Each number is 200 + 40 x the weight over the matrix's rms, rounded and kept within 0 to 999. Layers, rows and columns count from 0.

# layer 8 MLP up, 320x128, rms 0.126, rows 235-253, columns 0-127
210,118,144,184,136,213,140,186,169,267,202,252,132,186,129,209,159,230,208,215,217,234,232,192,249,162,156,178,186,161,215,252,270,250,216,109,180,237,236,213,189,155,218,114,226,235,220,154,160,173,216,263,173,211,280,229,171,257,241,248,175,147,309,159,192,191,228,222,181,262,229,209,176,207,196,207,206,221,170,177,229,234,126,213,227,214,135,265,249,194,230,248,244,235,172,227,234,219,176,193,193,165,212,234,160,148,260,173,248,234,187,240,267,174,142,181,223,135,185,220,237,137,214,214,185,156,154,173
193,243,181,152,196,204,229,191,158,172,181,127,152,195,188,171,177,157,202,157,218,250,160,149,208,191,154,213,215,255,132,140,173,204,137,183,213,188,272,193,196,210,137,190,166,218,196,186,203,175,163,197,167,213,162,231,174,164,237,222,126,188,224,212,211,201,257,221,265,151,221,288,236,155,215,217,178,184,153,220,291,167,263,233,220,90,172,251,89,192,262,187,172,229,138,167,248,99,180,177,230,235,248,116,170,188,245,240,253,236,278,181,198,203,240,225,232,185,161,226,176,164,198,197,150,217,225,154
202,148,139,201,184,207,157,210,181,225,204,217,158,127,264,168,168,137,200,183,176,210,204,212,232,187,224,139,159,186,282,143,196,177,174,187,176,228,207,256,257,158,186,201,255,215,203,206,182,194,216,239,212,210,160,221,248,179,200,207,228,234,185,209,188,185,152,211,211,156,163,135,170,240,166,131,215,185,178,207,154,123,185,190,145,206,171,159,243,295,275,191,227,156,208,247,217,248,254,258,209,225,177,181,242,213,154,189,220,256,235,159,93,196,193,184,169,193,151,109,126,125,171,212,244,162,195,162
212,189,192,143,167,186,164,167,200,200,151,261,206,189,262,249,158,186,222,196,164,182,105,203,187,87,241,219,158,221,232,140,131,247,243,163,125,176,271,210,265,200,171,182,155,267,178,183,173,214,240,225,248,175,257,190,186,201,151,218,216,285,234,145,216,254,186,112,225,228,219,272,245,194,199,239,239,147,289,197,235,180,177,177,144,203,247,252,301,199,142,194,104,208,198,195,205,274,214,298,129,197,155,165,265,207,234,232,230,181,197,220,208,201,196,217,194,226,180,113,188,245,268,178,195,231,180,195
162,157,216,249,238,158,197,216,175,208,231,200,263,157,168,264,249,248,254,201,193,158,173,170,131,160,231,166,214,91,167,209,245,239,224,172,254,190,120,174,202,204,241,219,218,198,203,198,209,175,224,187,188,273,135,217,216,171,112,211,220,256,207,166,221,228,219,173,212,206,275,164,226,162,203,153,219,157,221,123,226,189,115,203,187,178,205,200,220,229,247,182,161,131,251,184,192,223,257,183,171,190,202,246,211,227,266,197,244,202,220,267,248,284,245,155,193,213,232,119,166,190,239,128,308,201,199,254
161,177,206,211,306,173,197,156,171,232,231,207,216,208,253,174,174,162,215,190,214,221,221,105,225,250,225,220,208,201,241,214,163,222,209,186,150,182,208,247,207,224,215,162,208,216,192,215,188,241,180,245,260,212,141,214,169,230,193,159,226,191,181,254,149,223,204,224,212,202,230,289,174,185,201,201,260,210,219,241,154,230,178,272,194,198,230,183,205,255,183,203,232,234,214,210,192,147,151,122,252,174,281,132,185,188,190,152,173,144,218,196,133,203,182,206,225,145,177,197,161,196,145,100,152,178,122,201
186,172,138,180,253,142,240,225,192,241,202,178,225,197,177,124,230,209,216,168,248,187,208,289,143,274,214,182,170,183,236,184,200,247,231,255,129,221,169,164,180,262,190,182,180,277,213,187,246,174,160,186,211,206,144,135,161,196,213,132,207,223,220,197,203,142,165,190,194,191,147,189,226,212,155,156,192,312,205,132,120,256,146,248,171,209,196,199,196,235,192,162,167,241,206,283,130,171,230,203,254,191,201,250,188,193,229,203,207,207,171,198,215,261,159,157,230,289,230,212,158,169,231,167,161,170,240,233
153,195,217,278,151,185,255,107,193,187,250,172,208,280,249,137,138,227,160,227,181,188,194,264,230,196,258,192,187,256,220,203,173,240,241,248,209,245,197,231,178,238,126,167,195,213,189,199,175,227,233,155,136,142,235,247,194,304,141,248,159,184,158,180,210,243,153,249,285,124,241,282,184,264,127,269,261,223,148,228,216,186,268,237,135,206,233,167,174,215,152,228,163,160,191,215,229,201,188,246,101,169,174,204,180,180,207,223,197,137,231,191,196,196,270,245,258,247,112,174,175,208,189,206,169,208,223,203
151,158,135,165,205,185,139,138,261,152,232,204,185,218,144,237,251,163,177,216,175,116,260,235,234,241,190,197,222,244,200,216,189,190,218,209,188,204,146,69,219,187,201,181,206,177,229,175,191,218,183,255,157,245,176,213,162,240,257,161,307,238,257,179,194,229,151,181,233,186,257,206,213,191,226,218,240,144,210,227,206,162,199,191,179,220,207,124,214,165,231,226,156,165,204,114,209,200,210,205,210,205,196,241,243,159,209,174,251,242,199,280,174,89,179,241,206,204,191,160,183,221,197,170,179,212,178,230
179,260,165,209,176,155,213,176,200,204,140,201,232,204,162,209,157,271,155,189,172,163,163,204,246,197,199,191,219,215,217,222,139,225,202,135,228,207,127,199,167,196,169,206,168,177,260,181,140,167,224,264,133,229,277,186,210,142,239,202,232,182,229,100,184,231,178,209,197,153,255,243,243,210,190,178,233,194,170,205,301,268,217,159,172,190,224,297,215,140,181,180,218,215,187,225,241,192,185,205,177,265,174,265,203,173,202,171,213,201,182,169,236,258,204,218,175,164,193,220,182,234,180,214,214,174,128,212
204,204,193,223,164,186,233,223,247,228,204,211,123,241,143,206,210,210,285,185,253,207,199,229,199,191,169,292,206,174,203,230,219,208,209,241,258,249,177,170,201,228,222,206,162,135,296,260,200,197,257,222,198,122,222,152,231,239,135,176,164,239,150,168,238,204,186,190,157,177,222,187,242,136,98,152,323,214,207,186,204,155,203,263,177,171,280,201,140,229,223,168,158,225,225,237,189,161,164,173,224,203,179,199,255,162,200,225,230,223,262,169,169,185,199,180,231,168,249,204,183,227,195,164,210,188,184,171
149,185,193,142,171,170,209,130,181,197,233,216,113,192,213,255,132,203,198,279,189,214,168,213,213,198,261,218,159,171,232,213,175,205,175,155,196,163,262,205,241,257,191,225,232,158,177,176,192,188,182,192,211,273,230,204,163,215,183,225,207,160,241,230,116,193,197,213,264,254,137,163,219,200,254,251,240,200,287,168,163,215,230,274,164,201,149,268,202,176,187,162,184,187,154,157,202,182,271,219,285,128,233,281,227,140,190,109,177,303,199,223,118,254,187,221,81,171,211,197,206,129,235,252,152,206,161,200
161,113,160,199,176,196,184,210,220,210,225,215,197,241,154,161,246,167,237,186,219,228,244,223,202,206,148,230,169,141,176,160,235,222,248,212,184,268,164,246,217,173,135,193,182,184,236,250,223,195,179,303,151,157,230,233,193,195,176,126,180,126,205,181,172,195,139,212,238,128,235,135,142,168,136,150,210,177,161,221,126,173,160,213,151,181,182,200,237,248,265,216,178,152,183,203,159,196,174,135,210,197,219,203,209,223,217,127,186,211,111,169,191,168,303,148,171,205,166,275,190,198,209,262,227,191,249,214
170,209,254,251,165,195,283,199,181,285,187,219,207,206,165,124,186,174,194,135,193,196,107,196,185,135,168,168,130,138,220,182,290,170,124,157,167,212,191,157,159,240,180,217,132,169,185,177,198,277,140,286,233,177,212,225,296,207,174,223,163,156,171,214,220,227,163,213,173,326,270,265,233,189,184,201,258,241,212,144,212,178,282,245,223,202,204,181,194,229,184,210,171,222,151,252,195,175,157,240,249,184,270,230,201,215,189,147,202,252,193,190,157,230,245,228,255,193,202,223,162,208,174,182,243,277,123,166
215,151,131,151,264,230,206,261,217,200,131,188,209,176,198,254,225,149,141,187,269,220,173,243,249,160,192,199,185,274,196,187,244,250,197,190,247,89,161,187,151,139,215,216,213,227,167,196,182,199,157,243,183,142,221,152,179,157,219,257,255,242,121,171,209,185,167,231,172,182,180,274,287,251,192,221,257,166,218,170,245,170,244,148,162,196,191,184,254,169,219,293,150,178,258,185,160,225,150,167,234,178,207,195,220,298,170,220,193,266,202,161,292,141,196,169,195,229,168,223,173,226,216,165,204,259,224,232
181,215,152,233,192,187,198,215,202,197,293,123,247,198,173,200,189,186,238,277,206,198,170,198,243,197,190,236,189,209,140,237,210,120,226,187,182,178,203,143,172,218,174,189,214,165,273,198,193,232,134,231,249,185,150,160,241,66,183,145,264,219,317,206,247,205,192,99,193,208,232,177,164,221,188,147,229,334,271,208,170,198,105,247,219,215,132,205,168,174,212,274,224,228,184,255,183,208,230,181,174,170,201,180,243,219,206,223,222,215,276,178,195,189,136,246,168,212,180,136,151,228,222,120,100,192,255,214
236,204,284,205,257,190,222,118,225,259,222,234,172,186,252,184,176,257,187,142,270,207,151,177,277,142,266,196,172,129,141,163,192,228,211,160,257,243,164,220,255,154,249,251,192,119,265,250,208,212,240,210,232,187,177,123,180,80,212,170,260,165,211,230,216,180,199,243,189,145,212,212,145,188,198,204,228,220,197,247,181,215,281,183,220,181,154,202,200,226,157,209,218,168,270,179,296,167,253,202,177,159,210,184,201,123,195,148,179,240,179,194,171,160,176,194,202,170,177,256,215,166,174,221,237,151,241,176
147,237,205,234,173,206,180,119,290,237,222,251,155,123,177,318,252,181,182,156,170,221,197,205,226,254,269,154,150,294,180,187,189,215,164,216,124,279,222,181,228,215,157,131,160,218,170,198,201,195,180,164,198,264,239,268,170,129,156,161,253,186,148,173,165,165,154,207,157,147,220,226,267,192,171,227,95,197,138,224,169,143,229,248,160,178,203,216,134,168,184,168,177,252,220,224,189,135,174,226,196,152,221,245,261,205,99,195,202,142,208,155,219,222,160,206,199,181,259,228,191,173,116,239,250,217,259,272
182,195,195,180,161,212,152,165,124,217,212,211,161,159,223,138,194,185,195,229,148,146,182,238,194,207,196,177,142,191,168,250,181,233,202,128,111,226,146,161,224,130,167,197,257,166,191,199,217,155,141,131,108,279,171,194,209,208,191,252,204,220,239,84,196,160,215,186,214,240,214,282,246,186,208,190,200,236,123,225,194,241,227,127,229,214,166,277,227,255,115,207,139,229,119,162,196,161,191,222,154,153,189,262,211,167,268,291,196,236,227,226,150,179,258,213,228,235,187,251,212,183,224,263,242,198,216,118
# layer 8 MLP down (transposed), 320x128, rms 0.063, rows 235-252, columns 0-127
221,217,189,238,179,214,240,149,236,157,174,184,214,191,132,161,243,128,138,237,168,277,218,195,182,163,152,173,261,255,210,235,170,212,182,212,205,201,143,225,201,237,164,230,207,137,215,186,282,258,246,192,183,226,192,195,223,171,200,225,243,256,203,174,308,241,169,226,191,132,262,247,140,272,205,172,173,201,154,231,115,192,185,163,176,171,168,192,167,201,200,253,219,210,211,243,239,188,246,301,154,175,215,225,244,189,162,165,200,155,146,184,306,215,160,206,230,196,169,117,165,198,232,204,151,143,218,145
187,153,186,213,180,227,116,271,194,248,147,253,212,198,254,191,246,226,148,191,262,163,137,236,154,205,228,181,179,180,157,211,164,205,163,217,240,221,196,138,179,193,241,308,159,246,210,158,146,191,216,209,225,253,160,210,238,202,240,121,232,267,236,219,211,214,292,164,291,166,172,192,113,267,211,194,156,215,215,125,224,229,225,200,188,134,264,156,208,161,217,193,171,236,253,146,146,178,170,243,222,202,201,182,218,242,191,197,198,259,161,176,220,142,151,178,236,262,259,154,207,290,164,178,205,207,276,133
211,206,211,264,220,173,202,198,213,186,193,195,291,208,144,217,202,172,154,205,198,185,163,155,265,264,239,171,166,245,146,201,231,210,200,214,155,223,187,128,213,176,187,237,230,196,197,243,127,301,198,160,192,259,212,197,237,225,168,205,182,271,219,163,151,284,173,183,185,169,242,244,287,286,231,222,157,271,189,143,219,238,154,164,224,204,195,201,157,162,184,243,246,198,309,204,218,183,183,233,206,215,164,240,140,183,184,233,207,141,217,216,199,250,163,232,253,248,196,215,191,178,231,229,203,191,228,266
260,179,188,168,249,163,130,190,101,228,184,145,295,240,158,255,241,191,266,138,150,208,224,184,233,200,215,202,172,132,166,153,282,201,201,142,179,288,232,232,203,257,164,186,227,197,211,177,226,172,183,163,228,220,233,179,184,136,146,243,144,199,168,214,167,232,246,209,174,208,210,279,257,187,202,194,156,174,180,270,249,211,188,225,178,184,198,189,179,188,168,177,228,288,224,157,196,251,75,224,194,236,268,344,149,191,157,225,219,240,239,193,262,231,255,205,185,191,254,164,155,202,186,170,251,174,147,227
222,232,163,209,131,242,178,188,204,217,250,243,183,173,171,180,252,129,212,234,202,198,237,187,135,273,255,239,219,217,174,243,158,253,231,229,192,211,206,185,170,125,235,134,238,204,151,202,197,205,194,140,173,237,180,214,198,169,225,257,203,143,222,211,252,230,174,124,211,202,133,213,273,199,224,156,204,196,151,186,158,163,142,195,161,165,270,210,191,214,280,81,191,172,163,238,155,121,209,219,158,251,200,254,181,202,289,189,214,232,191,207,244,101,180,164,232,152,184,150,243,269,268,140,151,183,199,213
202,151,207,212,207,218,177,207,249,206,217,155,201,201,237,194,147,213,164,167,226,208,154,224,210,188,122,196,181,166,200,142,224,235,187,208,225,262,73,218,254,158,235,211,153,177,225,271,237,197,250,102,188,227,212,197,218,201,186,208,145,158,216,209,195,175,239,231,171,138,209,133,235,210,194,164,177,204,188,159,209,188,187,201,215,223,190,219,167,152,241,217,185,206,138,216,253,233,248,198,230,233,163,295,183,243,226,167,233,241,172,172,144,206,197,204,179,194,233,159,241,209,214,258,217,216,234,259
239,182,161,241,159,206,241,155,205,143,184,270,240,200,244,198,172,209,109,230,129,228,165,183,201,197,251,156,223,224,192,144,195,218,202,224,181,196,275,159,184,187,134,210,225,204,197,202,182,201,198,260,124,283,175,192,224,168,237,171,208,279,233,186,225,260,209,198,129,201,220,210,93,235,271,180,174,220,240,302,194,193,201,194,218,244,265,220,174,175,223,172,245,171,200,162,180,214,237,173,184,200,305,153,288,223,222,258,174,216,182,130,170,217,219,266,179,220,154,227,218,222,203,236,176,155,248,184
184,235,271,168,175,186,164,232,222,246,230,163,207,170,182,223,187,246,145,214,180,230,220,214,171,183,173,129,237,153,155,268,155,164,272,196,198,151,250,208,266,257,282,164,203,194,227,244,188,123,222,225,259,259,247,159,288,178,141,213,253,200,274,224,176,232,207,200,188,219,176,189,194,137,217,281,119,126,292,199,221,154,207,190,171,214,153,231,239,265,216,122,230,177,320,255,185,158,186,242,250,182,237,190,229,289,176,120,128,190,241,200,173,208,195,119,266,174,190,280,171,195,203,262,205,233,266,160
219,222,188,139,194,228,203,220,121,325,253,192,205,217,188,183,289,195,263,108,179,215,208,185,229,159,150,242,258,204,185,209,206,204,177,204,230,152,250,134,203,184,219,216,106,237,181,175,178,155,138,226,237,194,158,200,190,179,169,212,175,238,156,168,204,195,181,230,232,167,250,206,225,223,125,156,235,217,210,210,241,266,212,120,178,131,151,188,177,143,213,156,105,205,200,191,156,157,210,182,196,197,161,154,232,166,270,148,252,176,175,192,250,239,154,113,150,205,233,251,223,188,182,209,183,266,266,157
217,190,234,215,304,212,211,234,194,243,197,206,166,192,243,158,218,180,270,189,176,248,217,180,174,152,170,197,171,204,179,211,253,179,176,194,211,147,264,195,198,240,232,171,185,212,225,170,241,197,229,210,239,146,189,212,159,252,201,188,141,185,198,266,225,184,248,253,207,190,208,196,154,190,160,157,209,189,180,128,189,171,183,229,204,154,139,186,185,250,231,220,150,181,118,219,155,221,243,129,206,217,293,134,214,234,178,205,203,163,239,221,145,127,173,184,183,198,194,168,193,159,191,217,258,222,253,167
211,223,191,232,208,258,217,151,184,178,174,183,197,186,267,220,176,133,211,210,204,208,192,264,191,147,213,160,246,167,182,215,208,191,193,185,138,250,178,172,181,213,155,191,226,212,132,138,219,145,220,217,204,249,237,193,195,212,149,362,228,219,286,198,180,244,236,196,229,123,210,261,203,226,257,171,116,186,226,226,198,145,231,230,212,232,214,270,197,243,183,179,209,129,237,250,263,214,192,226,273,219,241,189,122,200,187,143,189,180,168,186,203,219,204,176,220,144,192,215,182,174,161,255,218,118,134,194
128,181,195,222,232,180,225,198,157,168,271,229,246,217,204,143,168,193,109,272,202,217,186,205,92,178,192,160,215,165,250,248,191,117,166,211,241,268,193,216,163,206,201,159,243,229,200,198,211,175,194,255,219,207,182,284,162,163,184,195,234,135,154,136,185,169,133,136,134,275,201,232,203,195,243,160,213,263,207,269,257,155,160,276,231,146,191,195,261,209,249,180,129,165,166,204,187,241,223,204,128,179,175,205,259,270,234,199,220,202,173,235,182,211,217,175,223,263,248,210,163,170,250,185,180,246,210,131
236,175,180,167,271,193,251,274,236,194,182,199,331,182,176,182,189,183,168,217,228,179,185,203,158,224,167,178,209,217,212,194,195,248,221,218,185,166,160,167,227,173,166,236,189,243,152,124,248,223,218,167,183,133,178,221,193,225,196,194,218,309,153,185,149,244,207,265,113,214,155,152,179,231,216,152,228,183,170,182,169,264,210,206,242,213,184,217,138,171,192,187,176,202,179,170,230,138,61,204,193,214,169,204,175,204,205,236,201,188,176,248,181,210,208,255,223,131,295,188,243,196,197,275,228,139,204,189
206,185,235,189,140,162,280,158,192,221,151,197,169,184,285,157,179,186,275,201,239,251,258,239,221,200,170,181,163,199,245,149,167,176,183,209,251,126,186,128,136,262,126,193,211,214,257,235,215,227,158,244,196,269,193,161,258,195,271,169,240,274,191,157,156,237,204,163,136,258,269,216,267,227,262,217,172,257,219,210,240,182,282,239,196,244,148,222,241,117,204,229,177,152,177,278,160,164,189,124,174,214,233,123,151,182,221,241,206,217,121,179,208,248,201,260,178,194,160,162,122,232,220,163,101,147,276,159
210,214,160,177,168,197,210,198,150,113,208,186,183,154,181,318,231,316,224,227,181,252,261,230,220,197,201,287,204,166,196,221,198,275,266,186,139,227,159,255,236,178,234,190,194,143,248,204,196,224,191,216,275,165,206,213,197,249,175,150,125,182,203,134,241,243,148,254,169,246,149,146,177,191,164,133,150,237,147,187,188,224,188,218,242,153,197,168,216,152,254,146,223,234,218,180,194,223,229,250,109,216,162,191,181,153,224,233,159,201,132,220,229,179,213,200,132,206,114,224,218,147,207,150,182,260,231,216
134,162,245,187,224,211,175,264,274,218,250,205,239,204,229,234,186,154,253,159,184,94,157,139,217,176,248,246,217,152,191,163,254,207,165,217,228,172,196,179,210,168,187,150,150,230,162,204,207,231,234,170,115,261,184,262,129,112,165,206,219,236,245,173,179,162,200,208,141,240,166,195,287,227,172,221,174,140,146,175,205,202,132,219,163,105,171,205,167,202,191,248,198,113,131,157,173,244,252,243,193,234,161,130,159,224,189,150,167,135,211,161,259,175,97,214,206,204,227,153,209,142,164,223,185,155,208,150
202,177,134,211,209,152,207,240,152,151,194,237,237,130,177,223,141,228,196,125,235,191,182,192,212,111,247,217,196,203,172,157,179,234,212,188,273,237,105,173,187,198,230,231,290,198,239,187,196,185,207,108,190,169,147,232,181,222,215,233,183,121,224,244,237,171,205,192,236,164,273,217,214,253,206,258,202,218,235,101,225,198,155,232,154,234,158,242,244,243,190,188,122,221,88,166,129,254,155,191,167,266,246,201,202,260,200,217,136,172,213,173,141,217,170,169,222,226,224,138,283,205,177,210,197,183,220,197
151,248,225,202,235,128,247,182,182,254,222,174,202,155,208,203,148,127,255,168,115,187,212,256,215,190,174,223,180,161,151,288,193,192,116,206,176,190,226,172,148,307,271,278,177,284,90,208,94,188,196,231,172,181,186,211,249,244,183,134,109,277,195,137,195,158,261,227,246,176,182,234,204,200,151,188,182,208,219,174,152,224,215,174,179,137,244,226,217,167,245,164,179,288,237,217,134,234,226,193,167,151,221,249,190,164,164,172,140,209,183,226,208,205,121,292,216,216,241,202,183,281,202,144,210,188,189,132
# layer 8 MLP gate, 320x128, rms 0.124, rows 236-253, columns 0-127
284,245,181,267,231,184,176,191,224,172,189,181,214,189,282,87,218,194,187,213,135,202,253,190,162,168,203,219,206,231,205,213,171,219,161,261,219,194,231,185,255,222,189,183,227,209,212,262,177,187,182,257,189,234,243,122,255,174,166,261,251,258,233,234,184,223,230,202,246,176,167,208,197,173,135,150,265,228,187,191,190,253,197,178,197,178,293,241,216,145,291,199,223,183,277,213,225,206,187,164,200,197,215,287,250,201,222,147,229,223,218,172,198,188,218,274,125,225,188,257,212,176,227,208,110,218,174,179
232,195,191,257,213,193,150,223,118,119,177,167,177,166,271,239,194,204,239,199,227,218,243,131,189,174,181,230,274,191,215,184,101,154,181,235,197,303,230,160,181,257,209,249,184,248,208,201,223,239,74,283,179,205,185,185,198,154,179,147,270,194,234,223,152,231,253,197,209,232,241,190,197,248,264,214,174,227,246,268,154,186,140,184,226,112,243,237,161,169,195,177,137,254,208,244,166,177,153,190,326,183,208,202,121,252,233,232,200,269,268,207,192,257,191,225,229,180,215,204,184,227,159,175,146,159,265,169
204,251,192,257,127,228,171,187,178,234,148,263,243,133,155,202,237,212,218,190,260,230,167,200,179,222,271,173,198,180,128,185,266,161,150,133,236,222,212,190,183,229,138,192,181,199,138,211,221,214,180,229,219,210,194,185,158,159,243,268,190,241,178,191,146,236,194,153,188,135,216,139,266,156,158,221,231,185,190,138,243,236,217,194,208,160,165,192,85,170,171,199,271,148,249,277,277,169,175,147,248,252,201,174,113,263,200,251,246,255,179,264,196,125,217,199,172,205,158,187,207,243,255,212,162,208,125,164
270,213,172,204,260,190,190,263,185,238,225,135,285,165,226,228,214,244,240,226,153,180,204,205,194,165,224,207,190,226,115,258,227,196,173,225,170,202,237,183,173,186,295,179,257,158,265,168,143,180,231,152,253,281,210,205,180,214,203,189,175,173,149,150,181,165,196,196,200,241,182,246,245,191,151,152,212,258,200,235,130,227,120,173,207,244,143,203,189,168,254,155,196,204,163,270,133,216,221,185,153,262,214,172,158,237,257,238,189,149,190,215,246,168,199,236,237,266,153,226,187,254,281,199,242,171,196,176
252,228,223,194,236,202,174,187,219,198,155,245,169,204,224,238,209,177,186,222,197,160,269,186,218,249,253,230,154,222,179,247,166,192,215,203,156,202,215,157,158,210,165,141,272,167,225,207,192,190,149,181,198,243,205,183,215,236,262,130,221,179,179,200,229,216,231,177,261,236,297,227,197,161,239,174,223,199,241,160,165,205,241,188,207,203,214,167,132,202,181,196,180,183,207,164,150,154,171,223,99,156,189,178,184,215,187,252,221,144,147,232,240,188,170,199,291,184,250,249,264,245,145,211,199,206,160,221
149,174,157,193,273,196,197,205,205,134,263,218,159,196,164,323,218,165,229,266,272,181,181,234,168,163,213,216,217,210,167,247,209,156,194,205,265,272,161,200,173,243,212,217,226,170,223,161,213,237,218,230,208,250,214,136,228,244,134,135,207,245,211,202,184,205,218,171,189,136,228,190,141,93,130,264,161,196,175,175,152,191,211,246,203,162,153,213,203,175,234,226,170,216,172,161,291,216,219,125,214,259,195,195,240,208,166,147,172,213,119,228,196,248,138,210,168,189,203,203,240,178,171,202,163,235,191,214
163,206,195,248,174,194,167,296,223,224,149,162,167,215,178,223,270,209,182,164,231,183,135,144,216,272,206,252,216,219,286,164,137,225,140,113,210,182,182,156,221,175,201,268,225,277,234,213,246,318,205,258,305,181,224,149,215,229,208,206,191,240,269,149,189,218,179,110,174,134,129,181,192,255,212,221,279,184,154,141,183,138,243,223,185,158,151,254,231,192,124,182,258,240,218,222,198,306,171,165,217,222,262,203,190,186,195,185,118,159,171,190,185,206,220,170,192,180,200,209,203,229,218,197,209,176,175,195
226,206,177,189,237,258,209,175,236,208,184,206,231,204,217,180,181,208,221,191,261,146,168,179,221,185,199,240,194,168,300,224,206,166,248,158,185,233,248,188,262,230,164,162,254,180,187,180,236,206,239,222,151,150,208,218,289,192,239,165,165,216,196,228,224,192,284,218,163,251,227,173,221,172,267,211,226,215,150,143,214,217,197,275,191,239,205,218,247,143,248,132,151,241,215,194,156,120,213,203,197,260,202,124,190,139,230,169,270,167,248,245,242,206,212,180,175,237,145,259,221,175,199,230,255,221,253,219
132,252,191,169,176,241,193,219,210,100,169,168,228,195,173,184,201,183,246,230,163,203,180,195,193,174,173,171,202,245,222,217,218,185,190,178,172,224,176,288,188,205,192,189,235,216,188,137,192,126,263,236,209,166,192,199,189,208,301,173,168,146,228,237,174,161,175,228,261,163,243,207,168,157,199,227,233,210,173,192,269,209,193,223,173,216,207,241,218,188,230,187,197,200,132,213,151,210,209,198,224,206,223,196,168,199,136,189,183,213,236,299,129,241,160,231,224,187,229,163,147,200,182,199,170,159,198,203
208,205,261,174,125,184,198,102,188,202,237,192,188,240,177,142,162,198,226,191,258,119,236,193,265,147,194,221,173,195,180,177,198,210,189,201,133,219,208,211,223,246,159,201,191,209,180,233,161,222,247,281,196,134,227,182,191,205,261,229,233,163,235,186,223,136,202,238,273,172,276,236,208,194,202,179,206,213,207,165,142,203,187,280,228,211,251,217,203,162,231,195,185,214,161,278,221,218,271,201,213,273,265,274,134,187,186,223,173,256,248,221,158,195,222,188,234,153,171,208,144,216,179,189,168,171,128,167
227,193,206,204,176,138,122,178,182,251,217,221,133,315,154,152,222,266,166,218,258,231,177,213,148,243,195,180,196,199,210,218,221,204,221,150,279,220,112,224,172,223,151,217,111,180,197,232,239,268,200,249,179,194,182,135,154,173,120,211,189,187,192,233,193,173,230,257,91,181,233,156,240,170,223,251,157,121,230,235,199,157,240,206,244,191,219,245,176,162,168,269,236,201,185,227,245,260,210,243,186,241,199,144,194,188,139,155,229,209,117,211,232,167,236,228,145,160,238,194,236,221,184,148,180,270,224,169
305,187,204,177,236,154,236,219,241,233,206,228,227,206,219,177,158,225,159,237,204,203,239,264,212,194,212,244,151,198,203,255,154,196,203,220,127,169,187,146,199,188,148,135,305,209,216,224,222,226,225,208,206,219,182,271,315,211,190,190,192,204,232,179,172,149,167,187,156,157,230,193,164,245,254,205,230,186,196,181,185,205,173,165,262,122,232,191,142,184,115,269,269,246,234,224,282,301,243,192,209,182,153,236,245,227,245,238,236,162,208,161,167,170,207,177,296,242,250,209,166,190,216,274,210,203,170,123
199,152,176,164,199,162,183,192,219,222,206,109,186,134,143,209,279,222,177,228,199,207,181,172,197,181,184,252,179,213,197,142,221,187,190,155,192,216,180,212,274,228,184,245,228,280,214,192,123,222,283,177,256,177,189,197,260,213,208,203,166,138,185,223,196,148,318,230,182,225,177,199,146,175,162,240,153,243,173,246,149,148,237,191,200,217,176,158,195,180,187,213,166,219,199,247,176,242,107,283,310,171,116,218,224,257,167,196,151,104,214,183,212,210,215,218,165,160,146,189,191,181,237,227,239,243,159,221
218,191,130,172,167,211,224,184,190,231,174,145,219,209,175,220,241,256,109,140,201,217,288,200,154,213,163,198,213,166,198,255,180,212,153,128,196,169,194,101,220,224,192,206,201,139,213,165,105,203,221,234,159,231,135,180,269,265,175,201,186,235,239,238,229,209,146,230,220,250,154,148,221,203,214,200,221,260,227,137,195,197,271,107,179,230,182,263,248,240,224,185,225,207,190,162,264,206,143,184,207,277,210,209,145,231,187,224,156,222,163,149,206,168,221,214,238,241,116,210,204,251,230,230,199,238,176,224
101,130,198,211,212,178,220,206,225,140,229,261,223,158,237,224,143,262,262,206,240,219,201,174,138,219,182,205,112,146,213,173,240,249,171,205,180,196,196,310,216,252,201,152,159,214,243,173,217,226,163,170,155,286,228,223,253,223,174,208,274,268,339,133,189,245,176,115,147,198,194,187,235,226,190,232,176,171,267,273,135,213,139,225,183,179,216,220,200,177,216,188,152,190,252,224,206,169,248,150,223,168,238,232,239,183,159,178,190,190,211,134,189,261,239,145,231,144,195,222,181,175,210,157,219,200,221,177
247,182,224,261,184,200,276,193,192,173,205,257,191,195,251,142,147,112,291,252,222,220,218,214,225,193,199,174,183,235,234,226,243,130,199,241,158,215,223,204,199,282,170,133,217,173,152,212,174,157,182,237,183,211,145,172,133,197,206,175,184,212,141,165,176,213,146,166,179,238,182,180,178,205,185,241,157,196,244,186,198,138,179,153,211,272,263,172,214,115,302,217,133,154,258,131,225,164,178,200,229,254,226,229,147,193,207,171,182,134,194,245,92,219,244,174,162,94,219,200,260,194,230,179,235,210,209,162
177,240,179,243,192,126,111,167,235,209,255,200,155,116,179,172,247,274,254,196,231,266,196,176,192,234,144,95,138,222,232,184,170,213,98,182,180,122,205,150,185,227,173,206,183,176,217,193,209,192,228,198,151,170,92,302,231,205,285,288,267,259,295,187,216,231,261,198,207,239,238,187,195,155,256,224,202,161,162,204,160,266,247,183,170,91,154,105,199,193,235,198,233,175,248,154,216,141,188,164,153,223,169,234,136,199,223,249,169,195,235,255,198,197,242,205,227,158,288,169,130,244,175,169,267,243,205,165
219,145,288,241,112,194,180,207,199,248,232,138,195,221,172,178,171,222,258,179,187,222,206,201,193,217,252,170,231,163,139,195,197,221,264,146,184,221,146,215,249,222,316,242,167,197,168,179,231,200,259,258,209,196,244,242,226,242,212,213,205,255,194,168,237,151,177,148,237,166,160,190,176,266,167,202,256,209,138,203,163,184,243,170,220,235,230,202,250,165,156,140,200,171,225,203,194,140,196,223,195,191,242,109,206,166,233,212,247,209,130,170,221,220,262,257,167,185,225,174,122,240,193,135,179,154,231,191